Part of a small language model's weights: 4.36M parameters, a variant of SOAP for these matrices.
Each number is 128 + 24 x the weight over its row's rms, rounded and kept within 0 to 255. Layers, rows and columns count from 0. Numbers have three digits each. The size before them is the row's rms in percent of the matrix's.

# layer 2 MLP down (transposed), 768x192, rms 0.101, rows 119-135, columns 0-191
101:101112128153176153179125107132156176103109143124128132134170159131095114119126132131116115139086117144149111116122164144170101169103120144075101116170154119128135115114147077063139120147099159099117108096151106180143188128115132060139174110128126129116106135138118122141119112091161167099143111150139115094119108123137153105109107142119145164136121129175138124182114095110155100128162121132121115135100106111123146135125120127091148139140155122139137140154111105139129088114117114096126108100153069131130158140153136122137117186107106111131116110174150168116113129128098129135
097:113094143119119115167152111138131127084124097141128129121123156131088105072141145122116154118126126135121080174112114164171171120145138144096093141132137159111107105133101106083085102136141085082123124115094107093133118113110073117133145132144122095159154110139130112126122118118175104152134120142141112108130099129087124119098111146133117128138095092115127123124121130115131147159106204188103106137140132115109154131141176131106113120111116087168111104171125115092157129130152121094128126118147174118173114098110156134080141119136093128147130134117062147092117097156115147120
106:136140137140119111128154091110098138159119071127112130145140102090122184121088134121150123154139157117149107062140162150116160123145148133165107141139082107130150112133083160136129119154116115123148107147089105147130136129106093147122140150108106096122145088127124122141128164086140136140120121110127186160079117151101155126156143140122105106136165111071086111085139144123132117099178141111115145130103107121117147109087125132126124091141172142112138105084086131123129099143120145092112182114184115077102109104104114151126159137131093119159149145130131122107114149111149091125
106:104117088126143152168113125163122099111136118137110133141134115129128136132136128149128096095149122107108100102160124142113125058161140140139100140116087083143135107177081159127158150122104142122127122097129128117116106172099133110152112105081097165118119114162112134161107114178136105108103131128111145153136134146163102120106136097109117103136114162178143115113163136137091144126093191131129092188122142143112099150129126126098091107125153119147124130155098135099049152160083157132106144138115154142145122113106130125110141117157133196125137083092118138122117125144157133118
107:129153119170141123156150104127118112091124158124128151130099117099067106163150121108150113111141096128083162091125122155114146133108200126087129141167128131143127097149132140154145114156138073103127109150118132128103147136037147123168115128126149119149124113124114143151152138153121172125138155079119128141130145138086128134185133122140117160122119106136120121131157118149101112112119143137141095118113125125152081146121152118125148111103165143111128108089144114099120123161079167108140142164137156107126109150121133124126092122120128142129145104066163068172141139100078107133
094:126131131132135119152084102152157122133141120164182125106117108138131117112125080167129103130183068135123115150087158118160152139139079148103123143105076127131127097127119116084099125142122071128137094126127125168151115127129157125126178124146129114108101189138082128142158112102141134113135098157124128077087169104115117128168112165122131076136118095106113140155128125145163138152179145139113102120135133120164131126134163149150131137123078148117094078132123112133104118113134147107141137064134138117162105168134149107157128119131113093143156131127163132137166129122153130110
102:112106130125128122109124111130111108145148118120136168128154113103111130134107143132131117123163131173163140126109100084118100155140135149155116121086097116121095126104100162131114159143151116123135132150132123115114110100131128120110134132134132160125102129115157119167111114113172157146120185114145149154101185156112115114198123153131156128114146149120102127140131172155145147123120117128115144179158134050143135105126127146164105174179091125176148107152122132123126115139148119161152167167159116148065125122146128127116218126120141119122139083169119160094137128151161132134
104:145121126107120125128082085099096113127164137176102113132137110115168137149090094088120133140135142088132079124115149146126125144089186155142178102102129130115131115156118117149109097135140130143115177134143115161130160094137149155139137099121127121083138166116120135120124129108106158105115127103140143075136178118109146107145143076172178130151123116118170121081149129140124147169147125130112149130113158104138164136173126104064121119103140109113112150094090148161133124091152137142088137163100146156153142110103144134110128140148115111127136124110156130108115108146073165154
089:155146131138103212137099139114112089149125137167101111117116128112130136152142149127095111114157141100101117128108136144171143113184121137111092112144098112115135128094117137096145147109124149121143132133097135121137158153148116095132117126160088155110120110117146203172151167134117124141123098155104094131099118121121169106083119109126162147121135141165121131124131103178136148136125138106097186128139093138111154113115165135113113121130160127136094129141119168111112143109102128133176155134070129084163143143139095067108129137094109092129112127090125141129136125071165133105
090:128145117154105129146126140119176126128178140096148125147177134094129089179122140097160135124120099124093162116136164141115119137115120147154171151152144138093163129174136120122098124135189131111133128099179168073108134139132151141110138124103137116150107126095119150120134124154121120120156122125122157118120133131129144151134153151219116136133113133103153121130126070131110157112157074089122158154150101124131115158148119113151129139136103131146086092117171125132121130167141172116157125165123137126180105151119086168105144131143119114106113167128163154168141126109152094139
105:146119105165144137113121156134171100159181111162155140103104113093173126153135149141101124116100123148119125171141150148119112099142160161125100109125131117110157110164105156150111149148122142112160145146156154131124114098162129118155103101115116124189163129133136098102123134098171142121152130090114105098161165120124166103137102110078120154136121139154142129107129087113140136133138116122149147108126111150139103125108098122070110143165157109180139131188129104106146086130112104157139138142132167179192104105136158134153093128101123151133138115106123096122157114154137081145
102:093141159093168114165153127084109111096126156117120135142132141112079102149131062112163096169114070124121130152115122102126106148138146139163134142118138137167105109115167138120159114122153172128108172144068167152147102114110142132174128180130120115116118121100102104129149107113155146118134118133156152121163117093099116144145120133135117113103139119131122088162107129108148124163092110125080121132109118147111092089090164106161149141107140127137162104144139126102084121135113123101128144110140161113143122138096142125132159143094092101155150064131113105125116121157155145084
102:134142136118121073117093146105143102140137113118142094105085181151135129102151139148127129080126172123130140179121132159114127121129114145099143109039124174109098097126195134132160132124127145142138153133113161201123150147120113157140146156154103164113100107117107109077111131146100166142098151183113081144136124147124140126144159116099136114109124111134144157090098112149114122163151119123116105132177154147146168124102119140118116114111140140095131155130137155121180120140153116128114111107161117144174130130106125100160133146119135147171128130135118127146130123181130115144
089:128143126150161116191148134108117127132143134143097163136083121145098135174092098137144157126141139109091104084156089127161158098104123180144163167165146141144136104126134135143104093133128135106158122126109142123139131144142146157096178073106156136108116148120151128134122121125117116123149098142146122153120128111134109129085107135126082103128122084164144118157114100159121129098146148138119132145121122170104146151110109138155103111110133059112121131102112118115114123151064160101159110139136150188128170147158153114129125126103068155083156109144140131122116177123113119160
090:144154117126107143118126144148130132136093130136146123116135078123130142159161129141118098127116137153078169185090133114126133139159124106125144100165125169131091089093100113133113109139106115141128106137125165132116136143113130173129117135145186137112129133121124157119150129110111131104164127156109162135168166087128104124124101141111142151131130112164134094128146076105100145155159173063114166143082138154103142126165102147121137137110127096149135092103129106130142102123119120134145156133137058151176131150142182117149128169083163136162092134075122174155130111127120130130
088:193142106171133124146108085130170097132149125105150124168142167087110125102104146123122131163126102123132127118123099154134110112138150113120131151122109111107090139140107083109101186109135109160158130118126104119152150136147125160142159112140092128132115134110138112127130122150177143115136158118154122161143171142105126141118161114135114121142126093129171137203127087143134133134107081127079129125089128123106110116163107144161159107081117152181125124148147136129114095146115098121103137151104119161125077156112109132109145103150112135122107111179147104134145065140156082094
100:121129125179160107101161138171153173108100111111097166133142100132165086111100144119144114157101095153176145132095142118132119112099118129120140159066131117126150159134162092118066127127123154143113107110107131129118171122141120121119200091117157127118102135154164089132137106167122184171156133112154109092105146102114140119117163137133154114152124125104136140140143132157126150123160136119141146113144125097136111123166119123161152160110095147128127118093120100155135085150077128109123159134100099142156115134124126100122135093071138098133129153099130135098137126115125121070
# layer 2 MLP up, 768x192, rms 0.141, rows 120-136, columns 0-191
090:139108116137130153143111132125137126143157130091141100082146137140153155145125133124166116127072115116168103113107105146128103137156118130106111151142111103164102150101132147112144126092107088068110129107172125145121098154189113075114119156159156105111119118139149130134114132124168104128105111170141141122116163171121148132110154098118110136151126170102102182184109091121134090073134121101166118130149162134139106092142142150143126103152089093147124127078114155146136146150129146113158098138124156147142157125141108135072088157135134110090172122101101104135125139138147126150
099:161091137135128118121110137113133109140075126101130119110130132127141069074112091143150137149099127149157136151116149158146125134080104088108105140169112152134156145098135146170144127155136124145135111088116146116099151133133133108133123140119099113149096095196102106147087116080142112111127119129103126095112110161144148095130153149127132143147110108099143143161053174123096167127143166151092122147136140120109112093092108126148129124081095120141118117130156129124118112099135141130133164151159172143122116154109135122185127139155183160121109135126117120148094151068127133104
111:097101114096136126146131135108159164100160135197123109088144123147114154118108151122134163130135132142091099134153153067096121122149125116141154116123121158133160147130143120150148058107164138133144115107110130115178126109123120121132134103117091106128148135155174095122149129143143093163114119115104106108127084113104142124120147160172162134111121188149112139094163101088166067153154133101095134084138136150129123097120133142139105153139141101136077107107137132161128156109127115158134102141087074135112115097113123174137128128102091103095149126117139126092131116112153111118
115:096167118147101106168121126131103147144122129151141096112141142134146157088153090138141131136156123144144151079137130161147146103140095129093153158126151128134128169138145144085151138107143097102154108131103156120134124070127102125148146111166067108157126164161105127102115123096106097092135104121134083104149129154133126115163127159167086111145153082143083092193168148161143149149130135150085156133125103118104104097125172110106126136136124091136161117134145147154100132119154137109111128125093157113143121147125095165103132144119117137132086123132146156156075125177134139135
093:096150130168119103109157122160113142068158147085179081129091130116156186118110134106103107131138176097113140118116111118138099095097116107124116096149107098131098089161097123154114116151151105139147095099109133159104116125141113163119108118108131121142130119118130094097211157150109098130149147132201095118113131132129130113108156112098155131108141073152149146157119132113100138126155129137146135123093146137151132144144111131147125116132133142144144145098121122136145180095144124111147150146141126084132131158121148144144124149103127145123153089077106083091131120166146126164
095:107076108145131119172143138130131166166137158119126130062086145142144137155115146116124132120076112136105155067117103181167144096132111139162141124154114155108122084100143084115156152114096077143112119155132147126153150103139123114158101170142108079125078127153108132066120135126131144098149136104127117158130132161132131135121092134121124117151147124102107106117136130125149131105135070138103124162154141150127129108113105156120144094134108119111140098075122108102109128113123181114132157115166135114137175110083119118135105146097127111155144084131126137150141160159160134110
098:142177139131142113102103111109183155122108143096132154152099079125166157157156149152124136162147139134134173111126133119115157124088121193129121138072137133144137117113081108124111156143134128151099127134150094134145115118105124143163100140130150113147098119146110098127118178104115135107143109134109110135095139128123158145127124162108134084101120150142135132138156146137122134129106132080160095060156109117113135142139119138134116119108161148130113152140116126093113136123109144103139171142106120164104115132177122086104201110133165066129088109141157091154142158163159132094
098:122132137148175137132152117104103157135123145153171136128151081171097108126124125144110152115063107152179162124118125111135110138108099154106118156105114149110174100157159084127149194153179135115111132095153085131115099153129153124144133166135120170166115141108088085114145131092117129142124100108149156145111104157171141107151161139122097170155140117150131128132112136150132100102131097133123121101125123125094090095133100119132118119096118136105104118125143122152149105147159096110109100138158126172163153103091107151177104112145129115092144117158112090124108120149121161112
098:110112093127142124118158133127127128107129072133103073169126143113151165111130137103111121138151187127132078126112123126096122068099135121127147086132093132118097101138115174090128160092115161142123107124120147140125141115104100128119135120144111133118147100156086138104121100161163133110104141095106144151135153168137177097123120129120189153174132119160131141135099150102146116159121137163131068159143122134116127106116136134114141108121133136120121136206132193146132136084110086107140103150125150153133117142141139149148133123080157115101128100110133107121147124166073139115
105:130150100111093110190134162144107084116160123127111115109132055115126137092151147163097117136132142137087134136140126153121134157131101119088122144168174151093113080112137081112145150109128107146066119117102117103145153156111117151148151130143077105133146113158126134154103110120092113144136117157138109081099120111155140106129110117108140132122095105135099129134131118114137145158085131110141142140147135081108169095141083131070060123173123143146181131138118143158140152107097165137137132103139158156116119133152119125111166134121122121104102123154135141118150144133141164159
100:125129115117161164141152129128155110162123123145133134135138111165094084106138090132113135150153161185119149127134152142138141113141127124107126121159077114132073156139163136145101154080158155156140123088141147201145147084156112129151111121135165161107092095117149177119100141133111153132091113111116108130084091148135120131142110157097122105095068119145129141088115110120128132122111130138138132148099167147125116124116132097133117100131135139141132102096117103128103122097125137124141155091150119124174131086064119166118147123135140100123139093119078079151158079138126150126
091:142119112142129110087127138143164178135120120179132158138150123082123177067152158111107088126114107135140128145153132139140168118118157124155113153153165144140100147141102149153114143140069154108116090110139147185166141131089144114159109120121081118133117147125135153162135138077158140116191135094094091117138129119099105124183123154113143135121133113173118051131138147101108128135104127134147104099102155124111148123124104105126140161156178094147120134126065132125117119100093110098121114145135107121123117123146150122151141102121129127123134105134157108118119116136150173121
095:184147071100119123117133123117119117126157128107151113126137135130153158152096129127165115134138114158156106098156132114111135158123094105159101107118094112172084116177106149133173116131134094132152140109140123128104123160124094118146119115125124087101171139097136133113148108116143144124100129085118093133148127107157125081126097105168146116091104157115164164096128148148119161167148124157117113104141151135141138111113152091142158149160130148128105101170090073152162109140146150078105099103109081137125130120120140143134094108150177136082146139128149111144200138118114125148
099:125114068145135108127109151125111135114124102107117133128150101118127139105105133136140169125138109150150119118174104151098172138115134168115145124120140157091134166126164159094117139159169181156114127154168134140111123146108100107122106162133164131161113089129124096123131118089129142110138141104141063136117132152142100135075157133147144185131141152156074112122088166125136134121114131138153141150105111130128141126113182154141123108120130114099132124136129201093136101152147067141109110092120117155102130119093148184122126099176100093109120154141102155135111128164108136121
092:092139175112125119145103166122126157123128160097134127136103139145130127121143145139108153113087128128163111150127161166099174147168133133121123125122148149124110119141161143112195108152131134091102100104121117159145129087107099115133148130109124135100109132108143130134151142103102139144137146181134148115110136100151086100148158113098169134114124143121132136053075151111135168175171146138151136116147157135120146157088131158119121123127170087122119072101069114125120150106125160141130105141168095089122158136158111121110133186148115140152131166088159156129140121110131158126
101:142102114144093095132144125099139134179144112115100097087132102090091112104156090118170126155150161134089138139137117138108128166169101159153113131116157139126175121121107163109103129151124119115132152150115117138140124150164146112131092191124129133118131128117131140104077076128132144088111116094125097086143130124131154127133136160157122141089097158105112155127107136102126103094133098143127108108171144114106112117161157098135067110096138186094113109150131137145087105091128078133137128173138137131125096114116114117129143149142095128172132147136096133137144133149104107190
100:093115128126135128134153139160112119130154143134094134108089156080092117098130156152093151172188156135149097125111128143138136104180120154130097170147160136153126135126136131154095114103100094132155126165104113161152139102102082176162146107144105145152175116168119089128115126147094092116116115105087120130094145123139140181110112109164115152118187112135133123117139132146101176149154152116127100156103125134142144123118173135158136136107163127140133135144102102157137133183146120122097130157133108149124151147139075119131153104114175094147150101117117131151128080122108114123